Weights of a small GPT-style language model, trained from scratch on English Wikipedia.
Size: 11 layers, width 256, 2 heads of 128, MLP 1280 quick GELU, vocabulary 1616, 11M parameters.
Architecture: LayerNorm before each block, learned and rotary positions, no biases in attention or MLP, untied embeddings.
Each number is 50 + 15 x the weight over its row's rms, rounded and kept within 0 to 99. Layers, rows and columns count from 0. The size before them is the row's rms in percent of the matrix's.

# down: layer 8 MLP down (transposed), 1280x256, rms 0.039, rows 302-314, columns 0-127
# up: layer 8 MLP up, 1280x256, rms 0.0422, rows 303-314, columns 0-127
down302 092:62 45 45 25 38 38 68 53 38 58 33 82 49 47 54 60 64 70 53 50 67 32 74 13 35 35 64 40 55 58 27 53 64 63 34 69 58 79 73 23 43 40 64 39 43 30 38 45 61 71 51 51 51 45 26 66 38 30 65 71 57 57 43 37 32 51 59 39 75 59 31 62 35 38 63 36 44 69 60 44 41 36 66 30 71 59 48 70 52 53 44 39 30 16 62 34 54 63 60 23 66 51 65 46 61 27 59 36 45 41 55 69 40 52 40 41 61 55 41 50 80 47 36 35 46 33 42 24
up303 101:33 44 45 56 15 68 44 54 78 68 39 42 64 53 66 23 65 67 19 29 47 47 20 71 41 33 71 42 42 39 69 56 25 70 50 72 57 80 67 35 64 56 65 21 67 29 80 37 54 44 37 78 65 60 27 37 52 53 31 51 63 42 60 32 50 54 23 29 31 69 34 41 41 60 65 40 51 50 57 46 56 55 38 28 57 45 55 36 47 61 52 80 63 62 63 41 24 26 51 22 76 77 28 60 43 58 66 73 58 74 48 31 48 48 63 56 36 54 49 53 57 72 26 56 51 46 58 19
down303 103:24 50 34 56 71 49 45 52 51 66 67 66 54 51 52 54 89 61 42 42 35 59 35 59 46 67 45 67 54 44 59 27 63 49 32 62 55 37 41 39 54 02 36 63 34 61 49 46 37 54 51 48 30 35 47 73 33 73 49 47 24 48 52 54 70 50 43 59 66 71 56 55 39 04 58 75 51 42 58 52 42 50 47 57 37 58 61 58 27 39 38 42 62 49 55 81 61 73 56 47 30 18 68 36 43 54 34 36 63 61 71 51 41 26 48 70 48 33 55 78 43 66 68 24 55 47 60 56
up304 097:62 44 58 46 39 51 17 36 33 70 54 58 50 57 64 40 28 43 26 58 75 49 44 58 54 44 20 52 48 49 86 72 28 54 46 52 41 33 70 52 50 57 56 67 56 83 61 64 49 82 33 73 44 70 41 31 85 54 60 34 73 58 55 62 37 86 51 41 46 70 45 53 63 58 83 41 54 68 41 57 45 62 65 42 54 43 63 46 34 51 43 40 29 26 35 49 48 55 39 37 46 47 67 60 40 58 57 36 64 59 65 75 59 42 38 40 38 58 63 54 61 49 28 50 56 40 45 50
down304 101:44 57 56 69 54 32 44 42 69 70 19 45 62 56 25 36 53 52 54 46 26 42 31 44 51 54 53 57 51 34 65 43 74 29 50 57 39 77 33 58 27 38 30 44 59 41 35 35 44 41 52 69 52 48 39 48 59 62 47 65 57 23 61 56 66 47 38 61 81 61 56 43 49 16 33 44 66 40 57 52 63 62 67 52 50 35 42 49 21 50 55 67 49 84 62 44 31 44 42 64 41 59 21 48 32 30 68 59 59 67 47 24 61 37 49 22 44 47 39 41 34 63 60 61 42 17 48 46
up305 103:57 68 38 12 18 27 55 70 60 30 42 60 55 65 40 45 58 43 27 54 49 62 54 26 44 36 46 54 52 42 60 39 45 39 79 57 25 38 36 33 63 70 66 41 60 54 75 57 19 57 40 78 37 57 41 34 28 33 63 41 33 58 68 67 68 59 44 48 68 51 52 36 48 60 44 44 51 57 58 79 49 54 43 52 31 37 29 23 30 42 60 74 63 68 72 35 57 43 41 64 96 51 69 48 73 55 47 49 40 38 48 15 40 59 72 35 50 29 87 44 36 52 39 51 65 58 70 54
down305 101:39 44 46 58 48 82 57 69 39 33 51 62 47 60 40 68 55 56 41 58 36 67 79 66 80 49 60 44 46 47 28 52 40 64 31 61 70 57 55 70 31 57 35 53 47 52 47 45 76 80 43 56 53 39 57 44 45 67 51 46 72 00 56 58 41 52 76 56 36 24 63 50 60 38 53 21 62 31 98 54 47 41 71 56 58 35 56 46 56 40 47 54 38 58 60 48 34 80 35 71 78 41 64 33 31 68 54 53 76 73 37 59 55 53 45 49 38 22 50 18 35 50 31 65 43 42 58 62
up306 108:53 48 36 29 48 55 69 44 29 57 68 44 42 55 52 57 86 44 66 60 11 40 44 40 51 41 61 38 57 55 63 66 33 31 21 46 54 52 68 58 37 35 66 77 38 48 63 71 60 56 75 57 69 49 67 58 35 55 54 35 71 52 69 56 53 66 32 46 63 47 44 24 61 59 58 52 48 63 52 47 41 57 49 29 73 41 66 53 18 40 57 48 36 46 68 47 06 47 20 41 66 57 65 39 46 79 48 69 59 53 65 39 59 38 54 48 42 32 49 56 36 43 42 66 63 61 69 58
down306 103:36 71 39 53 55 47 54 78 41 62 36 61 55 60 37 42 55 60 51 35 46 37 86 59 47 69 34 54 30 44 36 49 67 42 40 16 85 33 37 73 46 63 55 38 59 53 63 68 43 48 45 54 23 49 50 43 78 74 60 43 36 00 55 41 64 52 61 42 64 61 56 27 59 33 47 33 41 37 27 36 33 64 61 33 62 34 58 41 46 54 66 50 45 77 37 71 51 59 50 48 62 34 47 41 45 38 75 18 50 59 25 38 50 49 45 40 54 47 75 39 77 30 47 64 49 63 63 46
up307 103:55 52 37 41 41 73 51 56 31 48 41 30 43 50 33 58 90 74 42 68 39 66 23 52 33 64 55 41 61 30 45 40 41 41 34 52 57 13 66 58 29 53 63 40 57 60 65 87 55 62 38 35 45 60 42 15 44 41 87 28 49 49 54 63 36 75 26 54 29 53 60 48 71 62 33 50 37 58 43 46 36 39 79 29 32 42 48 48 56 64 44 31 39 42 45 26 63 51 68 41 69 64 52 05 44 60 70 94 40 68 77 53 35 58 75 12 62 47 31 36 50 46 68 36 59 43 48 37
down307 101:43 57 32 65 16 68 81 20 66 80 55 54 45 41 59 40 50 26 49 42 40 54 57 54 49 67 47 43 54 59 39 37 47 57 49 45 37 22 52 59 35 42 37 44 57 49 62 89 67 41 78 51 50 74 20 64 57 54 70 40 44 41 59 33 48 39 87 46 39 70 33 53 55 11 58 80 20 53 70 47 62 39 43 54 59 25 51 71 53 42 50 56 41 51 57 95 60 78 35 38 52 52 35 58 58 67 58 14 56 29 37 14 66 44 45 75 58 55 33 38 45 58 78 78 35 23 33 46
up308 104:63 50 62 43 60 64 49 57 40 37 52 47 66 51 44 50 40 84 53 42 43 49 19 72 45 48 56 39 19 67 26 28 37 51 44 47 14 34 67 65 26 51 72 44 67 59 41 53 71 79 67 01 63 53 56 55 55 45 55 51 55 52 55 39 56 30 18 39 26 59 45 22 54 70 50 33 66 38 44 74 24 45 49 37 74 53 73 60 32 76 47 44 50 61 53 56 75 46 70 62 43 56 40 50 47 72 57 90 45 47 57 34 52 26 44 37 58 48 53 37 75 20 55 54 58 44 51 38
down308 107:44 53 55 35 37 62 58 34 39 52 43 30 53 82 57 35 55 52 60 59 65 46 43 44 75 43 40 45 56 40 52 58 37 78 81 27 35 58 37 64 57 38 63 62 36 20 38 86 54 45 39 68 50 44 35 31 67 59 69 40 43 55 70 51 44 83 28 33 49 37 56 54 03 42 21 60 63 71 45 58 33 56 66 52 52 40 63 46 61 53 36 42 70 54 60 39 86 44 49 53 51 58 41 69 56 29 70 77 53 49 46 42 45 53 59 36 41 60 64 28 71 34 66 45 61 45 23 30
up309 099:28 91 48 17 59 31 55 54 47 17 52 42 61 48 48 27 46 46 40 60 52 56 44 39 42 56 38 30 46 45 90 22 38 43 29 59 52 45 86 66 16 48 58 32 60 74 35 49 55 46 50 49 73 38 33 59 67 71 62 63 53 47 28 52 38 49 45 61 59 51 77 24 44 46 49 57 65 43 34 41 61 67 68 40 36 42 75 42 33 44 53 41 52 59 60 29 51 19 66 46 56 71 46 48 63 52 36 77 45 61 40 50 34 66 74 45 62 46 40 10 57 57 48 47 04 57 34 57
down309 098:59 75 45 67 78 71 40 58 53 40 41 49 62 52 58 84 57 51 40 17 38 58 27 35 49 72 45 65 68 09 51 54 51 45 49 37 65 67 14 57 62 39 55 65 52 76 60 25 50 52 35 27 35 58 53 17 36 65 66 49 55 66 40 20 35 47 71 29 29 50 59 64 47 57 52 81 46 78 49 50 65 59 79 48 74 36 27 71 36 38 51 79 48 59 58 53 61 41 67 55 29 57 31 71 28 65 51 33 72 31 39 45 64 59 34 46 52 50 41 56 49 62 43 42 60 47 47 47
up310 098:57 76 25 49 18 63 38 57 48 38 41 59 57 64 50 62 75 75 36 74 67 48 42 74 54 53 46 26 61 31 35 65 42 34 39 32 57 47 54 59 46 56 42 59 38 71 52 45 62 47 43 54 34 37 38 52 47 40 22 47 67 52 80 32 32 67 34 52 48 44 38 29 53 37 54 57 32 49 38 66 50 41 40 45 44 26 45 33 62 55 60 22 45 46 47 31 50 65 74 38 48 74 56 26 59 53 38 95 55 67 52 13 73 60 53 52 21 43 33 39 41 47 66 31 51 62 49 68
down310 098:24 61 71 58 76 28 75 53 63 41 57 46 73 44 39 64 79 55 80 54 42 47 53 54 43 39 39 42 39 47 70 40 77 71 30 36 78 21 59 55 23 33 50 50 05 54 46 25 35 55 62 64 46 20 60 53 40 61 63 46 52 56 55 62 14 48 42 43 46 64 26 51 68 52 32 45 65 49 26 67 20 57 36 30 72 59 21 72 28 61 38 59 48 25 60 63 46 51 53 52 51 40 48 64 52 59 34 65 30 41 46 64 29 34 47 60 71 44 61 30 69 59 55 66 44 50 52 49
up311 098:45 58 57 37 19 30 47 34 53 64 61 57 62 72 49 48 44 70 35 38 61 24 46 86 47 55 08 70 49 50 42 60 45 56 48 47 46 34 56 30 39 60 58 64 62 67 53 49 58 67 52 61 61 44 57 28 34 70 68 60 56 50 35 35 50 54 57 62 40 46 59 58 73 56 73 64 33 49 59 43 30 74 37 28 71 41 21 52 48 54 38 57 28 27 68 51 39 44 16 39 38 71 49 69 40 51 27 47 43 39 78 68 64 46 76 06 28 47 48 64 59 33 35 46 67 51 24 41
down311 101:46 68 38 67 63 54 47 58 50 50 46 45 61 65 46 48 42 51 42 64 27 62 62 17 37 45 82 57 75 42 44 28 45 56 66 50 91 67 46 49 21 48 47 49 51 48 39 36 55 25 62 65 58 62 32 60 45 70 39 65 51 07 41 80 17 75 61 68 39 59 47 41 40 38 54 39 60 43 54 41 55 30 55 73 67 30 54 62 54 50 18 33 34 27 69 52 76 35 33 67 51 35 82 23 21 49 55 32 59 74 73 55 42 42 46 78 30 45 18 23 33 66 61 48 63 36 63 53
up312 101:37 63 47 34 53 49 58 93 39 53 34 28 52 43 43 43 33 68 56 43 42 38 45 29 61 50 60 51 70 75 21 49 47 52 48 45 51 35 39 49 35 37 50 33 40 20 72 55 27 64 41 59 49 43 70 56 26 85 57 56 60 48 23 50 34 56 59 68 50 53 32 47 65 70 78 82 27 53 45 62 47 53 45 60 71 56 47 35 44 74 52 49 83 34 47 33 44 57 51 50 53 52 56 65 67 86 62 36 56 44 68 25 57 45 52 48 50 39 82 50 56 56 39 07 47 51 55 70
down312 100:84 70 35 53 48 26 31 63 71 20 80 43 51 57 51 58 57 40 49 40 48 39 52 81 49 76 51 29 56 45 49 43 52 47 37 60 64 54 66 45 53 49 57 48 40 40 56 46 54 46 45 21 46 64 45 76 41 34 31 50 35 33 54 48 67 44 60 49 76 41 64 36 40 44 22 49 60 53 49 53 46 29 53 21 22 31 39 62 36 39 55 39 48 52 40 44 60 52 70 29 30 80 43 28 43 52 32 44 58 69 40 72 36 35 34 52 37 48 48 42 32 38 52 75 51 49 35 56
up313 092:62 29 36 38 56 39 84 43 06 91 54 32 34 53 59 57 54 84 43 64 56 49 29 75 65 48 36 30 19 34 47 47 56 63 43 49 51 32 86 50 70 54 42 56 38 55 69 35 53 70 28 61 68 44 53 57 33 61 17 37 77 48 36 63 63 51 80 54 59 38 41 67 67 31 60 35 27 66 22 72 20 46 79 34 76 77 43 30 70 45 65 58 66 37 50 55 36 44 34 49 48 32 54 75 67 57 41 63 64 47 42 46 76 42 56 17 63 26 51 44 54 43 57 58 58 39 28 42
down313 097:62 48 54 59 29 56 83 49 52 47 37 59 53 46 59 65 68 53 35 59 41 42 62 44 42 43 38 70 53 67 43 60 52 46 76 42 60 67 15 53 55 54 75 49 48 40 39 47 31 59 36 61 25 64 41 63 67 60 56 33 45 43 64 21 62 22 44 50 42 40 33 43 42 62 76 29 49 53 73 32 62 47 27 55 45 38 45 69 63 36 68 58 48 55 13 52 80 49 52 58 20 53 37 55 73 50 55 00 32 45 40 30 69 60 57 95 47 41 57 24 52 89 36 45 27 23 57 83
up314 097:67 54 72 74 66 29 48 20 42 68 64 85 61 67 47 29 60 45 63 48 39 33 56 54 53 50 39 07 24 50 68 54 32 26 51 58 15 39 65 67 31 78 70 60 57 62 50 59 58 16 45 43 63 51 49 18 68 44 63 50 44 47 65 45 60 48 64 47 42 62 69 26 34 67 65 51 45 51 45 25 25 47 33 46 53 50 59 24 55 52 64 51 57 26 69 59 57 18 48 71 58 43 47 64 39 52 38 92 29 62 62 43 63 19 53 57 45 56 83 21 34 60 51 41 46 84 77 39
down314 097:43 37 22 44 27 57 49 42 86 42 46 47 46 51 47 60 32 59 53 47 41 41 99 47 27 43 61 53 44 57 58 52 55 70 68 65 16 85 55 57 53 66 67 36 62 54 39 60 56 76 45 50 26 44 44 66 32 35 52 55 60 32 48 68 73 20 60 67 40 41 47 62 67 51 59 23 37 57 51 10 45 59 52 72 45 72 49 47 72 55 45 31 32 62 34 58 63 42 32 69 66 59 73 50 59 31 44 63 62 40 13 49 68 44 46 48 88 60 35 36 48 42 68 40 32 64 42 59